From a checkpoint of a small transformer trained on Wikipedia: 400M tokens.
Each number is 128 + 32 x the weight over the matrix's rms, rounded and kept within 0 to 255. Layers, rows and columns count from 0. Numbers have three digits each.

# k: layer 7 attention key, 256x256, rms 0.0641, rows 115-159, columns 192-255
# q: layer 7 attention query, 256x256, rms 0.0671, rows 116-159, columns 192-255
# v: layer 7 attention value, 256x256, rms 0.0525, rows 96-151, columns 192-255
# o: layer 7 attention output (transposed), 256x256, rms 0.0537, rows 96-150, columns 192-255
k115:085111130118092106132103110144142142162088142087164135149144139122097083139134120097110163133109103134113120095133098155149103132139086161135185108098130085116112110172144137128157124154141129
q116:139149137126133158151148116121101099096144133061074103122092145131097158129087079107155126106110122141140162130087145202111146145134143092144107141133151116154123122133123104108144126114146154
k116:166119132113100123136128126128111125116175124135129138156110119138105121120118080088181103059128099132113167106134106123107172101147168115148171151100094117124122110141140143152127128099127134
q117:119114150131127119170147110118092117121135173127130078100140131150138098149171140121099088123109127146110137175116130170134133094126125148090157189137148165099121142092110095104085136123114125
k117:125127130120095123087144135087114109145125139128122125121144112078107122089117112090104171109098072143117135140107083151152157080105112145128153147126129134126156150105151103143130144125124169
q118:112150156109125124165142094166209120112104054108135116137157121158141129106114143117160121087135131145166143149188129116123095128135110129154079122153136132165098136154124193163137102102132123
k118:089069146167180148118147126154130174123119124118117088125142139191129106102181172120165128116138154157135114116135123142124072130161157115144027141136135132146151135121130125131125123127140140
q119:158150103098102110121107119140117139061112123195185121110146142120133158111091104162144131140162156100147076123126114102127086137110137201125141146151113138180159106151149167183116199178169151
k119:149160086079108131127093135115097168106082100089184073129165126138178129136085115131109082133136130090132061135094180166144111122118102204142146119128146114156153141100104127148105154124136149
q120:110099117112116096108079135100102154122140164137166126148098144056152128138077143153114100180144166090096056133102101083120106102169134151137101144155192143141160131145118151119107195109136142
k120:137163139126071063073114127102129120111139159135157167118148102054147144115045111131138112136122098109114125118126151073152144128136084182140192144146176103165139182190112114154105107128108131
q121:172140103105170142139142169127096112126131107155104145106118160092095127122137158106092120151159126111096082133147137133149122112109125096136137164113068148162158130165145171104172083141170118
k121:153119146120171170143164144110114158101145128116099135125113146140126176138147114104113126172150115123104098162121142137162111142128090102142101165099107149132170076077108161132146101133115124
q122:160171125192129099110097128141114130136142124132131139108113132119111136138099137147134156154100138097158114125146141142167090163131140142129146129135155112150096180155139181135126094127196119
k122:149149134153100106108123101123110154100088098143095124146132117111123155128084123138102122145079163149140146150156081060115137146126110149179174180124095094109146202131103141158121096111150104
q123:169125105140076111118104121112100142123128150165090138119111138114125167136115143118121190165109120115181147146044155199134145155128120145124170124088131131143128143154090066123113101109106185
k123:180096136127119129129126108116110169090131116201113144119123137131176202124128115150162106151141130113179131155088120150112166164117165106108137135077088187158131169127108145157133121091124125
q124:144186086135177146168111113148130117125107135143135131135109174133147162082160145169177146154134184109163081108158139151149139150113133105149108159132125211132132048144185138115162099121159130
k124:145105101142151153150164128160132081137164130148120091137091113153145147137179151091143113154122184106120160127140150186084136114152120093155095148129128143130119099059113143135146078105133163
q125:118123137092170159145160137128128093111159109124083136123141117168159150142125081103171128128160171132099140087121115093121127084139133193127087197163131139167138122118142159128129151101125162
k125:088104156085087133115125138063145098088175123103095111127161120109143107147181124116155200127138161169075134133143153114126163093119122158157130178194126109119174188095150107170151136126124135
q126:102159171150125070109114133158180133157118117109166161172124099159128128131133139155109136154079107105132155100141086165129112116119129123097110119155138121153114155176086164129124079115085130
k126:143129124131194120134118118159163138136097103143111151130116163138125117111110157146120140183142140133165140135129100078160093127120139086128055097134128125083131140136127144092126102154136109
q127:173113146141075094096146118122164146108095143147145145140103117142127126078116196108147120134066092187104103174123163126139126115139085098084142093110114176098150121147108120155130084087139118
k127:115129138159159145109106113104125126127144121160154101111088140147161152086158139145121138170103125158131133121105123149131131139132149109105118136109092176139130190121117150121144130109137122
v96:141163131064120121095143123123095144081123146200123151108133119136100137151139147101156127149161136108110098108105126130114153121204163130115149138075150124176155130138110068125138124154114098
o96:130095126185150168119103129134147068143145177136089129121117140101142132125147137168100141090122149145147121099113122147124110097129122120135073126129144143094133123148171140123151137130164135
v97:120082120067104171179167126142152143098129085080071133113168107166146171132143106105154124103123078064104171118124151138115140149108097136154117156172137129148106096119113091160096102110117136
o97:142176142150143061079118125126112111091154140162173115146140135126099100093125145154078126162125140118116111135164126101196115119114144133154134114141111107150162126142115141106102124159174113
v98:138104141072153141138139156136219139079085150100173135162127100114078154117138148151144096136166150075122117171174090122143104142114133143158113109157117154087111090168148130151131093120144138
o98:148113106147134129119133069111038097117168138124114110155115119174156148129114128126098176165108124131146129105097132121184178131138202174127145146126124079199092127125117096122156137129121154
v99:112177098168138121117029125081087088131119104094133170139128104127161110122108139160123121116145107119141116105071110160102150127152105137167123111150180061135134130157114128078137119155119159
o99:150103128113089132131139149115141119154129099100156076115171181138146134136145160118143133112125144161150159148126120118121105143117142116094115124132078149090146108105137157141108130136122140
v100:132149146140159140112125151169151082129160079150129138125120120059121065127160147131116128149117153150141156081112130086131163102102101121073149168096128158123113133106156096139111179130155165
o100:127132094137076136145068091110158186160087163111152117111080132176140112171110135109127105084082102192136137118139132160102123138095153094121133121124122142124100146123122135154124099074099080
v101:105139130190115137138115161119053103118113142118140144125118143130128115188119121134141169103083188108141158113132105122176118143109115119111118171158142134087128141088123102127126137138113126
o101:133117135100139137141118156132174167149109065099159136109145178105121157048151111102155099128174098185142093136102138171097106115121095102151116109138117110150167110143103140118101132116120141
v102:133119151109119137115139138179148159135182129154164125132140108139095123122142082108146111143171164122108120085124117137152150138129146125154153145131115092151131133154113132117113130102114105
o102:133122107131122145131106085119118135092080148132101121133135138140143133131122148140115120089119094101139147142133134110126127100185137127142141106116134127127144125137139088121132125125163122
v103:143122142088119151145183132118227162145163124129123133145126119140098143147171081115124132130169089082117108143127120135097147101094133147105135074107108113122108108141120135136128079158076151
o103:141124142150051167120090116101080121104132146169115116138118138120124110124104163117129125125099130136144132105111144147137153127156144131137192130099159125132121122111157123114094169094155108
v104:129113131147130104147106144118186127157178122071125115160135141119163141136142139096120130106110128195100135143185145129116086092056140127147131128125086092144136076140136117124151125120097126
o104:139142161095111114136140106152117120136101166143157132100146072125093130127130148157120126159088105122144119154074144122164169180125136174109189089087159147159089181087106094123081144145118141
v105:118158116138145142107123091157103127140102131141124129127143100060109133114133177112112148144151136083148143084108126145093131105087113104128133107114117078092117112127117145168119089140096077
o105:149115141195109152151086164087165141150111136101116113114139186134157100157128088124157127095082113172136122167160122142136105143148102109103142104127135161077098161083118126099118117113143146
v106:121139143057123136117178133120197137114087172129155069145148130139125137161159110128136116119132119069104090156142155149133147111122161141150105105106099087118125116110127171171114079118103107
o106:155123142143123143124114109102092128141139140154087180111102126111140151129061093156127117130084107113135146134106087112149121122146153118121130123155157154133116126121140084097112181114160125
v107:143105132130134139099185138130139126144158114123173121164174123157109117126116129162167129149135134091128120120142081139144146100114140105113106099109137103131111108147182084128098149185090117
o107:117092120151101160159090084137126130103136097085115112134110182096135161123135108104112140131142130179162126127113162133105095170156145130137146131137147120086083126118129141090153099027175165
v108:131132124137119139131145181139177070128122108096120125129137146193111124139117134108100128138108172130139174112160119154121118114083114091130128144171116148120126136110144121126130148149130148
o108:118127152150148078156154084165127163130108110129190114143122116106106082094136119151122128144139135144133078155144148075170123123104137146132126124107124108132111134122116143118144113152083123
v109:143150149147101114112129150100146155137143105110160150151114124103100112158159045111145123140148135107093123129136145173112125116157162151116139098092117166139139133177122129149136125164170128
o109:078107126103147191166099121129129092132108120105065142141140134149142140109117160131158145095141152128166116090096138099120136073104124130156089144155142150111133111124152106122122154095112095
v110:103198153119129107110107167125094164114156144134116126139140129142127119122096096132095133102106109132146137132078101155098158131144141121102129091107112100111158138189103123118145123113138167
o110:130120120107143143110133113090158097127125098107112117104140113121132114135142144104172130150149151109109136124149170096140126109112119133153159145123132158140135094095121139122108129157123106
v111:137136138127124168170122128121111121158173188189100127124122136132112161143121127128110114119108114171134100152195104117127182125145116135113067123122094099143073122097140109065155128133114153
o111:095124130135124103107111107153101160087089145106147133148114092102131147056120171129155117190125166125101118116103140136138105112115117136146206137110192117162143112163124209132123102131133159
v112:136131136138118118130146117132143131175173119130140111138146159100135177146115105095149137120124209071149149145123113136116171098105127135148161138105093186169132127114139119121127136131100102
o112:120106124151129168121113127157121137111114153133098135153118126100119103113144149131138134123107098144106120122105116133129101143168149107121146122108147105069154144124136135132137146100159142
v113:123175164130128106095106122131188157089087100129139125150162109121089165145126074104151147097119147151082144102118112122135119139105150160135134090171101129127146087133109140123128096142105126
o113:142094105107110148136146135127128132099136168139153112079131160151138095138105173180113131163133136083167132205125137112172118135139158121129155104071151133122131120139117112151102187120109121
v114:106139146150106138149091101130141139103102136142147148091108129125120134159086179158090116096125152154144151127080102159109085179162122123203127116134104100074142166130147124113118146133160101
o114:142106106093153126107144169127112073119160064082109124142197160115171078125163119128148134139159128098112154140153156087153127155099101153169129109144145108163136087122135107116143115153088226
v115:143116126124112168130162154127142112127173131149111113120124110103140136148137121106127105145174110111112130139141118172152179113108113129153086123101086069108116094139116139111105073124119145
o115:106135122155070113122110094107123117151117115114110120143136153168115101103114117133128119155105128131148145111150135107120147125142102161107199118130165137101107149103140158134113153122133108
v116:117134122122101144104099173122037090120129138176111145093088120080128084148114157122097132147097123141165182171122166146158118134148114110159150119104149141121118117116096114121135089138158115
o116:100133133118175091090137153158170128179149099091145101145167156143114156104146125165145123119193130133079111066157091124106127099087136158103074146146094124142152139145137194110136130146129127
v117:103081137150134125128107083085148161131105146121065145134113133077198162144111151100136127081160098146137149143156119134125090124144152109108106109098111056083178149143145157131144068141137140
o117:131120138113109133111097148124073154123124080121137101119167134163094110138123101110143107123156113121135147144091158146143180136119125180151151129136150144120116100113125158150061198073154136
v118:096098138170137099141162119123094128158136125123085145097133101116179114133111173188108119117142123108146114118132148143126114126147126151175147118161177134152158103182137105109123170123184148
o118:114118102117106128137085087121150110072125120116119122148120158140102126136124094088098103145125143157127130112137126142069171129128108100107124144081137150125152132108124159145116145072083106
v119:135176128057140124116159132139192105146137109118115104152138082179133102159183061088135121147147081120107124127116128100133208130102166157114128090108122104110144091111141165128123113130113133
o119:131109142157087087099102109071093164115118176169122130128130161111093141104112161139132128127097145111130117141116143129124125085166089092121146135104139174150105147125130086133120108101177095
v120:111071137106159156162208095145155088122132155127138086128149154149134186101125108162164128094170158105108078126143087111127167119121111168103101126125149113131145116087124123129124118155101094
o120:149117123172075108097085117078087152117142151151112159123131102136141144140117144109101149171099150104161132161131141174125112138182149091146138144148121141119115128142117121128181092065166154
v121:134110112056154133120086155142124117124129126147180127162164128130131080131183112127192137170150118159107082096112105120177097125150134161095165168121132148176070119119121124177127115141115143
o121:165137114149134136096114111134109138142157144112122114113106134147116182104108131136109143111095114125144172109104155160091129133112191128157131108125103147094132132119122073096194090129146138
v122:100107140102113146172133100146133175101179114145170127095134148140097108134109082065109138154155113104126177157107096158097111144077133161154106113092128104079170115167128132130110122104087154
o122:161135110110149167099102131139095102132126094136114098157128116124159133125092145118107117120124144112126121148125156103154145126176121124147148130170120127161125100086150095129144145163112084
v123:127053163141104162148125150100095125116117180142062129138079132126151099144154139059129131131093148109129148157171150091074138104151132127141125114121140084141148108166150098118114170157146137
o123:073143109143152098090122105113157141143161157150143169099134096092148112127147107156119131082108092163137104067091147171147132119108116150089135149107156137124170139125109152161071139106157084
v124:097075148134136106163069147116109109089134152168140168117110129071122100151089156158098135135153152098115187149094101163098080099057142181109121087114148160134121096156144183094144146120120166
o124:126145099111139147118127153140146138158150065099117092154132129143139118123151163116111143130142096177115111107120135093127166156132177127118109136147121120087143123087126072137087135146124123
v125:139146146143119155143110168134097092181138107180093137100120135112087131109137183092113134153082172139147141091132138122132140149123123093102104142126127140147131118113120092091125178156152120
o125:084144099130141105105146126152183119103133131081153124145149135115154095129163140158130136102158123160126120106134096092116113124091093163112112117138146122106133130137155183134120119161086150
v126:137132112097110137154166115141156093143083108152101128144117167129108096111092141151151140121132141099148130138127124162111108143108112090120101122113174135066125108116132114147121146145114111
o126:133102107149146122114077148129112119130177130135149110121161126110139134158145129109096126121123118163154134098124125086121158167106055169147161113168120128139074137111156152104142111102135149
v127:136164156076115101132147100094132131130102144121158118103101124151093094107114094112126120108098119115099131182125113124124110115157152118117136088102130136138135104150136137138139165148116135
o127:100124111140150117135157138143130114111140139159066153166132101131137157149136123133135149111147134087117104136129147108140135101155131107140067141142133129123142136131166100112148129091131100
q128:125098083126076154102093110140098106131108151139153143102125137108154141088149167151143102163081163140111116111126102170107084104113090091123128166089166149102146113122117119131078131135120141
k128:097153118095045112126110127139085112122156166141155156138116147118109091076092176183108104129083090139137171121135160157158104112109114142118158167124138152104132109174108105095109154127147128
q129:145138147081168143114214127142188105147179146095180116164148106130151177112196091143099140163141114166036140148086144103097131122099111139141064104121025171096209140115153151095148116133097102
k129:144147111107233160132155171134127148166129130158138136131098140133143128133170101099139133143162089158079127134140094102081144109116125104086092113146087199082198159099174185146164163160098084
q130:126122138147157166221133160113175092163181082121097092115135068096099156197150149103086158119125137120165155119133135173148145128072145091157122155179158091179196139148127084136151115160148137
k130:136115114189103175157148170090114091119137098110107100106142082074131172161148106075138107149114140128129141151140181159142082121128116094127141154168178078129155127136144082104113061100136150
q131:183091086157092162143137134089135087120125098147122108113130140167207126108094169137132064151101166174168121085125168203051098140187085061165116129122179114209148026133127150144135156068172121
k131:094089130153154100144125085095128159074092092112103127123090137140151135111084118141104095151104166163121099153118172196065097117130168077157033134131144145189142103132060101081133158065146160
q132:166146118167126177130128111132164114171162101099138078122143115130149162145168097153088104155097178126188152115184133124131171113148110081132127089113144149142072099137118120114121097131149102
k132:166102105184156111197074116106164185159110103152083122155094131147173124161160156142115170127087164141107184160154178135164131116130150041113091124064109151158119081122080092153136119089171139
q133:173053096116144123125093060114111048143113058119115141215125155131154113128098111126153090148176148132127146081135095135102103138144099133158128159164158122108139098120195099143148121121163141
k133:098087122132156091143129087115096108134159129102128111138117152161127106104114133169141087114138146173183162114167066148122147114144084169171126186136141109165134133129154094103157122076153158
q134:152161111095181137140054037164098149083139123141129157105120198156096145074112073168143096175127146128163120104127130074123172134195080135123158141134152152120134094160103148154150055158097203
k134:108131116094239134082075133147121193140138134120139108111104184202077167167099121146175153138093119134134087131153114099132183076137156106147053128118107168160151136126075150159161166155138172
q135:169111170176116163143128090070182144115083162188158113148083143090094161150121155162145133151167101142169159122175150162128137190155091021112146083048174110126107074146125113154210102126120075
k135:119093156184195127121132126136120148085081140153149131128046125137114168140111110100138101165098135096109107146123130124122139107128153050128073090065163127160138131113137069143165131123105141
q136:084167136075142132125129142117132113141101140130157159123150140125154115139122086149123114107129089127106121132096144088097104028104127120105145143087100165117149126152187124127187141176090140
k136:110178130023150141124172123135126111143110142096157170101138144138151130112108135127153115089124108105136118104155145082127133071111074141114174148097132155110173134150186141155135095207124075
q137:131177093138104130140139106137130069167182114125158131103113075120111172161123140157173139174095117137112164083156113145173143116086099096123179121105143112145073215143094119138080141165112091
k137:124159121136054096152154092138142111127191136083129135102151118118093115114095120155117168109091142115106184153158135151205130157081065184092206162077142090108095187178083114073064123140125112
q138:135132085124155091104120098152081082155114238166120132154139112117117158144115130132112123145090141123095083142091100193188119159192154183152117109113132126144088132106179123153126160144089171
k138:169151108087088090127127097130115057132160206125096108155193096114126102142093143160146163117133131118136171116132142127141129184152114191155230147138141123103068139146128142136135123132126141
q139:135112168127143146144113130135125175121092108072152155191109181088123138151056100111183117138106165143130085054110092138078130117187118183132115113110126125146104112149137216101173165129087158
k139:108085158113224166162094121200133169154134140086110136133140157119134161129118138124162106168104160182138082085141099169115099101189154095161067115142158113142118139124113186116148203159089131
q140:104161136102142140178128144124163124077158141156048102085135118129155153100118153108161174084157100179115097128163091109078115069106165128135120172142180145111125129103127212190128146155111111
k140:098146119132108177171146141130133057127129159103093097092160092075182179086099189152150142122126127184160103153147095107113094110149134145163168173156125122124131134095163187129090111127133057
q141:113197151105124127100114122097226157152172054086125117118152100140119134123172176140131138133113115172113087117194144078052200192120143103108120062159126133178131104150157126198133097119148099
k141:127122148133189141164121120117188152132165089140111147092122126188172142122163129114110102174108129140112088148142163095093158129112165078131041089142097148191184114090135085161169123141121122
q142:167126115143131122068101108088098120177125108155081116083177118136121120137132147144141146148087091117141181140076097139146153111070158146113133147102112119062070161108125082118167104087092134
k142:164089139127055111096134136049137122202162124140102120157194097132083125106078138130118168120078091137148185158138117126127111141096131183106211142129109093115076167143117068122172091077091107
q143:178108150106125068135142140121128141109144206169086091148106143098119143120122129109132141125126146092078140123047103210137144123091166133151199126113104160164127149148129146100105162115134139
k143:179120130130031109108149125085119101111094158197099139142105119091091191091092125094145114122092115094110086103088150143143106180157116133145248133114151150170132143125111156102110083113127139
q144:131099110071154084103113064140140161094106101136091114133144095195154151134122111107167156075185146092144152120143152105110153116152105123118163122132126108085056145155130124187148099142133100
k144:136118131131211134074129102161129150080112102130112097092102127167129150093139111114165171151135141095138068135111116151138157128154148112136074092120134183105077145093172111164181155088156120
q145:183136119120148056110173122126100139068045175087090130130127141159117121113049126143131148153106097055194076161047147093132128163166163141109118114107126113119113105094159080149144137197144129
k145:190090164120142134115192144125150095072085130119133111121149152158124120056069101131145146189113102086188113182073151089145114154127159118158064112110149138103142062118122092165145151177125161
q146:115101083172146108117091140066100142117081174114161131131163189074124101158058163126168081115138156112109117155124090142165102142195103132163140155184179158101086106141161122068111129092136110
k146:109119087161117125100093085109120135169133177095189091164156179097132138128059146136141103124131152117149150093148086109154154136187071180150127133178188116099039089119161116079133108103105106
q147:140144137142157131111233127154199103109121080075144051158141098181174078137129119140170176153192069087143120087107121055192140148188067145096114107124109107078106091105149123160086152226124124
k147:141141096144235112191213105186147134113099089085137075103139125171169050116135082141181146157189062104095136147118097125173102154126084111068056155132098135100144091133091085144085209209114121
q148:087123130161115118162148142124074132066163174112103113087135136138107105132078090144135132155166086103147171139081102079116089100120170163115129131040189126148121132092104169184200140088168108
k148:145134107123034134136129124136126097092127144128105100142175147100125103130082134150130182088094147110174186131113135091129109142132133151133196138099158100123115127154136142128138125130192078
q149:123170141073184164149157124122102140073166070055111111111192130104132103196156116133149141106133087087092145166152114108165105124056145033158142124117134136165116149133141195121120133116132125
k149:121130140091075180132166114139116080126157101107134122139181159099184154138106162192124145096135193102137177109177109080160104148114146081154119129123087087149102118126126161107112075129169080
q150:107124136193130154195139154104151034108099154086141075106123146122112125166168079110154171095168136097109133150113106227085086047069124084053039202134119184120188116123121128179139173135131004
k150:110115119121065125140153113128123036124119168075116111154217151122152119140113145123108161070139124088146165118134116182138084091099108132079126201137103150095149138135159175174142127140159011
q151:158126089177104110112094144164137136141162158209120138110114106164086116110170091156165149135109129111074118062113110123099157120154101161113101188146141169111207127164163116135073148208145136
k151:117153073117099087136103128139116102180178186125139140113148085111122085137138111155169133089135110098144147108103159162143170123146091147112202191143126139133146156140098141122083130125150091
q152:034124091166142099137086141120132126139144082179172119121175123166089144185168140125172166060193103125121175141124144073196141096155136152151177185112126110154150216131124205083150098161111202
k152:112148057152080136109120139108108128145144111118143151139120135107130154098124160130224142063181126128153120076133120127169180105144095152161155150081135116149143164135153152083124088112125122
q153:081093127102114104077098153145131135107152046125078134207184154171177098118126116113116084111181140132122144108168101140109086118075102173149081174182150090172104119096111107135120111115110128
k153:126118129062146117115110111135144142104095067116134113152212127155134034139163101105090088117186148131104147125138091124112108139124107200082095140177157052146097136108095123145094130110100089
q154:132145117168127091082113137162028128106159149121070129145123157115126139125135131180071111106085064120106151132106123119159148176094158117160161120121097134109132122142144043086102135114148143
k154:139154134131047137089094116092091077135206120123113119171156117090134154144134140153130098116093071147132174107103137111129137164166101140150255116141135085101112086167129087091088110101177136
q155:103170128110116087165144160125141131132160092170134084114100060118084118144139101181107143146188083120148135154156073053142142140088165112086096119123172105166095186124122111143100103173165138
k155:112155105153043136097187161089136095074207113154112151073108087025110110091099130154118105092176132100100125163160099042165107114111145165120145165135138116125162164103116074137052115082170132
q156:149145148143125115117101084126124097100146106146088143136149121189130150134140108165114227157101162118146143070122166172175149160120107121113141125132163168129112109173073177182150075188137095
k156:140138138180172126106122113170147130133137111130097136111135113209089143127117104115146161174068177134126129103108147169160182134128151157134068109141127154137182113143093107151137163136116104
q157:095098117054121082081104125148133132097148098143113151117064123105083151079100179127142115104112193080163117129061131096133170107146086184109115149174141059083135140124196092112049091161091165
k157:115137116087170103152107106136117180075096086119136177109128083139089087131134135109143117156146126101161092133097173148134114122133094157110122126151166116128156107122140128107096151138095156
q158:105056070109151103187134145123052098116103136109133135152124169147153121118141132151140104195110199123206124096120130169120145116107118107135120181081141161143114089119112189085152155115092139
k158:151076091123120130183138144128077130112126139133128118155130149156183125064096058119130093159147183121166154121123119109090151099141114152131085151109128188089113074110125158126136166059089137
q159:135098178127115137132127147105111064163165156098125145110170071061157115183130144119104163113163190153091190131096165103101106109084152124135139125215121129196105146146136139159085157109143109
k159:144125137117035115126174154065107091113152150088108146155184101046144084151122121141104147125143111111148188135137165097129088109084121158127209141173132112166133107173110145154141122102159087
v128:114052108157104123123093117153128114130087166134089110150116107148128105131137077110134121167164127113159169123139082128130133133145131122134127126170085109133160153118125088143122101172163141
o128:157097140113136095130145177121132116167163110124148140139130163081132123158120132131157171101121129136142097123116112153115161126120142139139105089175119159169117140130112171119151148071063116
v129:167174142145155090127100112083158160129132154172083138140122179150066102093108139107126103116129124146192103146121108134138107124139116107113108146141166121077171112106108153126091103132135136
o129:132063121104093131175176151167111142148131084094149188144123145102165133147103145111150122156108096148052124097116105150129173156172102120129118084114098180129118186176127095134116159167166141
v130:121213143065142109092134151155106145153126109113110159154090099159109154087098106145116160171184093127146085111109107096178109182149121145132108110115179139061138179115150127111149137137118123
o130:091106122160036165143114132075113087076157156101147130108149148100144103161174151110118104107108157096085158197084161172068106109061153109126056146147111121196130061091153113099089125124114166
v131:151081125101158111147152178143123080038132120114150142230132121129168123118124127137134137148146114212116147128110154086105133149136124132135141141126131156156120156091133129083106165093146150
o131:101105116112107082071105120155103187208110139165122139157137139146081126141134131091128142069105118072113151162086081113149172153109188145113184125099080101091142080188118163112105165157089108
v132:198122137151099169146141168109121079183079152150130172141133218127122137158137149154172114079161170112171109162154129075090130163176122116112073092083140046115139111122077106159105133141145112
o132:140172063131167067076117109164126135076102113080159132119140079120104166138144098111143181121133110116077150092111127168119148131091036133132128101176099214138130113136161152073145076111133115
v133:163103135152119103141096076111118101111130137146152166136087139122156123173100129076125176118127129107161146188105154186168087086136151101130170115194127115111076124157159097157137142116105123
o133:071105034093186134151114122144141129174126151126139122130120080123134136123094113185158107081150104104075105096153142112113109144188130155124097142037133097078133160129129164110142135113151134
v134:146126115166152149122120176127099144132108135154147146156114108132105070161155136042111122152138156100125111113142124112131168128136126133139185143139122128171201141155076116098136163096198146
o134:170111144062174105164165165162136113124123125124151077114161099130096164103167148141126117111107119152142115173082101133146166105154105189142056112142123124106145112113152112137101036135104117
v135:162180060088149118133093092068133153133144122176149057087138083152048125119189163087095178145162202135159106116130121086111181132132122086140155155138076145121144154138127109101108122179115147
o135:103120139159077135168147152134119061094112093097123105129092151147168159166136198102121125153138150148115121123128116222148124145107159170140125090082149075145090129128125122123090117066103096
v136:065153157133111130100169111124148201125137141135132082099124088159091153116145100216120159129108152186070135107190084065110140185117163089063111146129095169108111137141110110123097153131075107
o136:137127125152088116155079099118110107078157116148141089136131149102136169138106182100112152114125156081180132175131145142174112120066199133138165150103146075140124121131099187102159114134174171
v137:192115117120159088122144127121121142105142138119133113113175112104169162167147193212126121085155119176132164153096158110128138116121125138177120124105155150193101142080183116104120126130113148
o137:065069091136142137051133084163134148146110108112113135126114138158131055070138125104123132154102114179134150118151096115103187153152132114114102123149105163091099101172104172118099200099135120
v138:095030153134132176146133140126140133149141088125166158181160104112149155124081154113187148089158099131154126110108116105073155093106141127120114118179180119105160113169094153136122135046130127
o138:229155101158144090072110116112144138068103096154084060140118123201144128103145114163128128157075098140071083116132104178136116117142098137136114131062079112132128171103158104117135132206139128
v139:162128132086106123183082163159127140149096134117183141171104052107146138162155091172198112132106135105080145125116109164118195118094138093098084128107090143119096141123127139151129048162141151
o139:116092132145145105149126095094133174140110098145111134137096127130111129108113139136147128134167158121130149124121124080129077188060097099117134142207116157074085153090103105152145114085129112
v140:128104163132103075144121155099164132156109192132098143119113140142143107158137125128088116124157077171100133164163129150125088150110128130143125136126181150138143144116140141131144139155110108
o140:139111095133169133107119131172093121143131115121159171150146129128114172104109110111140126110142148109136127090119149127138173132125110179143097146154114144126161140187151099093095156117112146
v141:158120140082131123128121088114104165102113165173077089184137096133088141125146109151102114096150114162143144170134147137122114158149131135096137118146100163080128121131198126166165102130100121
o141:103116127145108095164109152133094094161161106096130129094152149118171089177112219124126096124145148105104129074131119161130140153099151101087111190079127139163101113186084123123143155136136109
v142:114111091056116120150156151108142178169097128056173141122150097105146101174111169142157124155089098160128123115127122128108146116121137033085094149112079088123139088135121075117126070082197133
o142:197120100138142153089081115190088130126110067137089116147152168134126118111162115150114149139178141149187155124082092126104121103082145198115160125121147191094043152124124105133130138132107134
v143:131175120091104089084101129153115148146090106125142120132180066148083152108136161105112120165119039096143155140062147105090089138141091152112151122052153106153074142134169149101116163162105146
o143:121108151121166142098153162146088159126110187075118151121088185079168146128099119129083110099126164143079130149103113095096122070156113116160148113162123132127163109110099063081102117139122134
v144:111149087140145093130103118111127142134127195113125098127110125135118148086138144136147133110143115130084099160126101122116177147136137114128126124106105120100133115096134179127148122121085118
o144:133164162138131170153171141117133137132075050159092158145153150140091095148108205096125092129138123140194131077104105136141130138127123156144148145126138155178137115145107101093103123101142103
v145:124114142086086097130128197146179133101145122115112123113093139139131105115128081143108137150131179124146095137139087113130149146157160124088114121087112081110150105159116137146198149150101139
o145:120126167113130146117178136109139115141130148140135125160184087130105119163133114093122142117148127146111178179152130138152150111151124122152120138158124173156120154154132140146129122069163089
v146:148110140121154127140077147115121106120120149168155088106153147100122113102121187102131134118143100124164136123110146140162130178117089107163166142161107088150113133086124153118080135120165142
o146:109147084094132121146157119179162156161146103163093138188092124149144137152118119100152192100112106152052117138181117123100146151150098178119122130141093137104153158134158095108098096101096155
v147:194120111116139079064134180138200130139151084148149120223089083144108124124119160132075138148126123142131133139123099064121069143141131148096143126103095042099116123157105098155139092212113182
o147:136145159132095153112181113122119101128124164119124147122181095127128139158108124122132109182071114122122143146093170199111120104118144145150097114170119170167112170141074125134142121062165036
v148:098086126115141143132092151150093112073150132110123187112120130110145101181103132103102139173150087121092138117071183133108075055120114148170152139174105106183128132109172163061175155123154118
o148:127103102117100144072138135114128165188085169125143133201169144176151137050152061158144071042081053138113107130126095112150168154223162136144138135079139135127136062126111081100091182143101149
v149:153032082150188125126163160128093110140131119120113161113088052068156100162095166088177129157183105116176167158118121204138167096175138093165115154153100155106117123120095129130129144067184109
o149:108143146124078134087098126148136139163085157118167097145125155111084149107152101138100118082120157180143129142131127099080132097103076153112124111147179099106166151120168145072122127150108174
v150:115155116079129165176142140130125123088125154130085124165102152183128106121179126149089141141144140147164201061111133138082128124171097159123124114105129145117088166106080120132167141154114150
o150:164099185151115053083062155131161146160130102102154152127157143152143112165044125115146097144147063118099105179119115156162173142089162066106157142120105105142085111095125097173110164125151107
v151:151120149120126093138059125116101126130124148142148133147123113125139127155094044108132124087106109066081125112150154146080077075110144137109073143077204137103142105172129179191178160132191117